{
  "n_layer": 15,
  "qk_norm": false,
  "parallel_block": false,
  "extras": ["capped logits"],
  "optimizer": "adamw",
  "beta2": 0.98,
  "weight_decay": 0.15,
  "lr_head": 0.00766,
  "schedule": "wsd",
  "final_lr_fraction": 0.1,
  "doc_mask": true,
  "train_tokens": 720100000
}
Each number is 500 + 40 x the weight over its row's rms, rounded and kept within 0 to 999. Layers, rows and columns count from 0. Numbers have three digits each. The size before them is the row's rms in percent of the matrix's.

# layer 4 attention query, 448x448, rms 0.0361, rows 236-278, columns 192-255
090:442589486480440485553482539465526441482457530420471398433465539446550488496447480432549511523517544483449480485512481455505514547575450509423485445462427493545425529515440524525489462512472412
096:483515485526492616471486514471485527524552483465546463487488463528470521595536517419511562540457540524455435492546469500489486497494510528499485450463416539526506458584524511489547548454489538
097:545467523496521446492467541461408520495522484510526490558501457518486511527552453533426531585491508490454544465502549493537449551569510478510475531496516492493533457471561514516553474469544503
099:495459442369446474533425461484484510501512493578417514444440565524468459480505555439491497458583577500467544487488560549503462489511523531527497555506530417478460536464513488445539521528524476
109:446565513448472462552443456483428501514494494544498499511466459484461498448432522524505505411488586496579462489426496516479451564481529523525388484507515505485511542475481459469469474486457488
104:486574480512459555457491516542526560545563495525552525530524467507492551510487450550574497494508509560514466514542477504484499429490512513525440543576426526466490452490557574486514635483536497
103:533451520553552473545554549514525497546469494453537549548572465512439494478488491490507516463516474529506514511566527485461555545496530542459520512475483477494577483484568527594508502595506438
106:470527433519476504496500475618485571454465419389448499510516487506531483512474477561508485491469460481489497461582530540484602456516525493448495526540549513518462514522494525530431444463421491
111:548463473501475537511510529429511497525546492471550456508549506531466547509479424451498483478522487565503506443548510593538493459491485486475501519569447475461494375488520443558438500545508452
110:547498478502538528528513489482562570447525540486573477532524504450432479483495500563494590476494452538521476521500492567516490561522462455536474632541532515524482545498348429512483394459479522
109:488494548476507479514441512468452502444482501587460519446440589551530493534535472461494492545475581505505456497459499481556473497476479446460557483465530504493518510516473474412531516450583491
109:499480510487461472451521457504443479534526513544544556455511436534517469462512562443495537525522511457458457542470480428520488451413502516533598553447523476526549494445495542535461424504527532
107:517508566512559559487538563592498461483518495439535501538505514547443480498581540495461500464490493484549505483505464462538538488556439550498557522520557531500511475529557465512576522450481504
107:522494487567509537464507484510563455431498521491537530449459517463524507477460481551539387519463525504501498471512520555559476433470494438526471505502480530461498486468481458489495432540454532
102:453452509484454477571501565573474499480489462503517492528503485511538460498471499501485477529463433505461575461530563483508459504504457476485472517528457526496499547449534549527409556550506535
098:496613540500539454564476518500496410429493466479464500570537513511510473501552438500446486447494544450537490557513477540467544611546476591472541479532517532547542526503580458450525488502479477
112:494483522540506583566472545499531612526405567472442508504558537542475468539566425563442455469498479539553554512526523537454442539476510474510519467523567449507486596430468561547450445465463493
113:532475546613567484448507525518529476503496470492439459549536507542563420453557518470404518472582457441535521488464484530491526508496540446544532488501522508504531533523456498538503458520497507
109:482501576512465489482569479572474526566467501517549449411501506464514510566529510490611395479515490503459498476505476523557455451472532480508584457441461462524566486530459532506430483481427548
111:468504492508440443463529488474454504552511472552508523467488494505554476503583563537463503506486467491496435544465483471459521478490467446577466449408505488537531492459467616530451491488541455
110:505458512490499494413519527456531529585527541444552484426570447551512553539471502524475505513457478495474585491468543435532507530499455488467506488453544541423557410470526543539498578524515519
093:560525507455485558553519594507472533484518472489501543568414468501532475438546514545526511493534497475475418501530503611493528542516505582505413557539408399564450519480477470528489460444473520
095:568434507510505505463531515461546527555515488520504453482550445584573546504477521493477554504451520501493529511455504433539434509540505497518499541519528534371517444502566544466498570481501465
098:551470481405537523494560612469495465479543574477550542475491527533518471420559521490517526464555512462524501489513568558510450513509519506476459592493473447502482405484512578570443479456481515
088:574474520468554517552495478551543501514566474442502481524437470455461502522478608501466541515542477525536473491476458506511519559474496544449507548526577504460506446533537482527511494540454466
093:421495505526464401516504488464485466548553588546482464459454484424505507470518513522512559505456524446482506437489451545518519452550449450475466440445510474567449537487446518468505482436509463
096:510453497444538526487611578468553483514530531411521506495526394524432539540523547526455525557495475525545431479433541516519455587480511499466484550479531465510520502534540460473465521564565446
093:525477501542452468459539458469478532500539514595476452477504492499518498534507459502593421576444509502587488527542475537509504514515521555527498456510513523440537468484519519511472541544462513
092:495461458504546516472515485521511470492503506480521532535496454482470478544533517545544509540514478518578415485487503567505468533484485534379469546507507461474434478560549460503482481471510503
103:459466485478540531462468506420422470434542544517492452555514543480421539454528521428535454542509527478569518579532501519538511508553504470512427545420479522458428540427441544475547420477513505
103:530455548504557485557492548592544466490508479491487541506519417573509517574490477497495529577523488549538509534438469521463496547466500435484481498512487519530537553514517477489503460548614467
094:529435493462587541423504519455489470514550536486523585559512550450526469515551531504508448538509518551533552513433557538491501580518484458491499525475542510535538479494483512585526543455583563
076:419490528491533442561570460455492541575579491523509487510478524483572564550528503523540542475459573465489545521455468440530454472526518485483522392466507494508547571454479519539553525511456505
097:447455465527462537541473442557465557551510492474518477457429506487506489530517498403535511509498492573555590521515504413507473497479493479536505423495535495458551558465540570467532475511525508
101:425573453504426470507495420498522501525511503485481501502460525497489449470487556531484501517459563502541520457456544446558500557550470510514457499506597528535507494535504441472557427490470524
098:559536401614530596489533442459500497427477480536507431530511537506501554455444537519504455517467479472529409526486470541548470480521489465446514478515559554479483548478503530452574529512503530
099:571492469474570597526473608442524519470406500480508495529462510535506534556541502533475520487527485497472532471404526537529476524480508500457562472476443494467454454510539374551483466472497456
102:465553479494505486479541453575466453484544507561465498432462444551511410521502508464485487521500502500469483521556476443514535477489478590498480500519449556463395516540496525447579505502477469
056:565460456532515534428480480529545499506454519533480507492436507515447470460466513544446535477453526505549498473416430615499546488498532556522485594547478544457427578557470500514498506459526606
102:561534546490484533528484524532540520516496464492461477484517465451517538476462522527462542475487498489460499477512508432494503493489471546513492499445513504428475491458487529549455509458388472
103:486543493506587525494499477460500446460495433551432543529459517419478503515425537453515465562553502577513519542520482567453535515540469457520508429500493482514517562518445530526549507438495418
096:440480544509554510509575511554464472517460526476548420495514425461526476492518482520510534526475496524572555495453601507497450540548556460560470515513409492553545504505540456518408436481509375
099:502492470498532457531478536512456513450514518480523510537563493451506530491522485491569492467453502536523483500567478457568520472534533565465467517473505518501460486435579466535522504520551573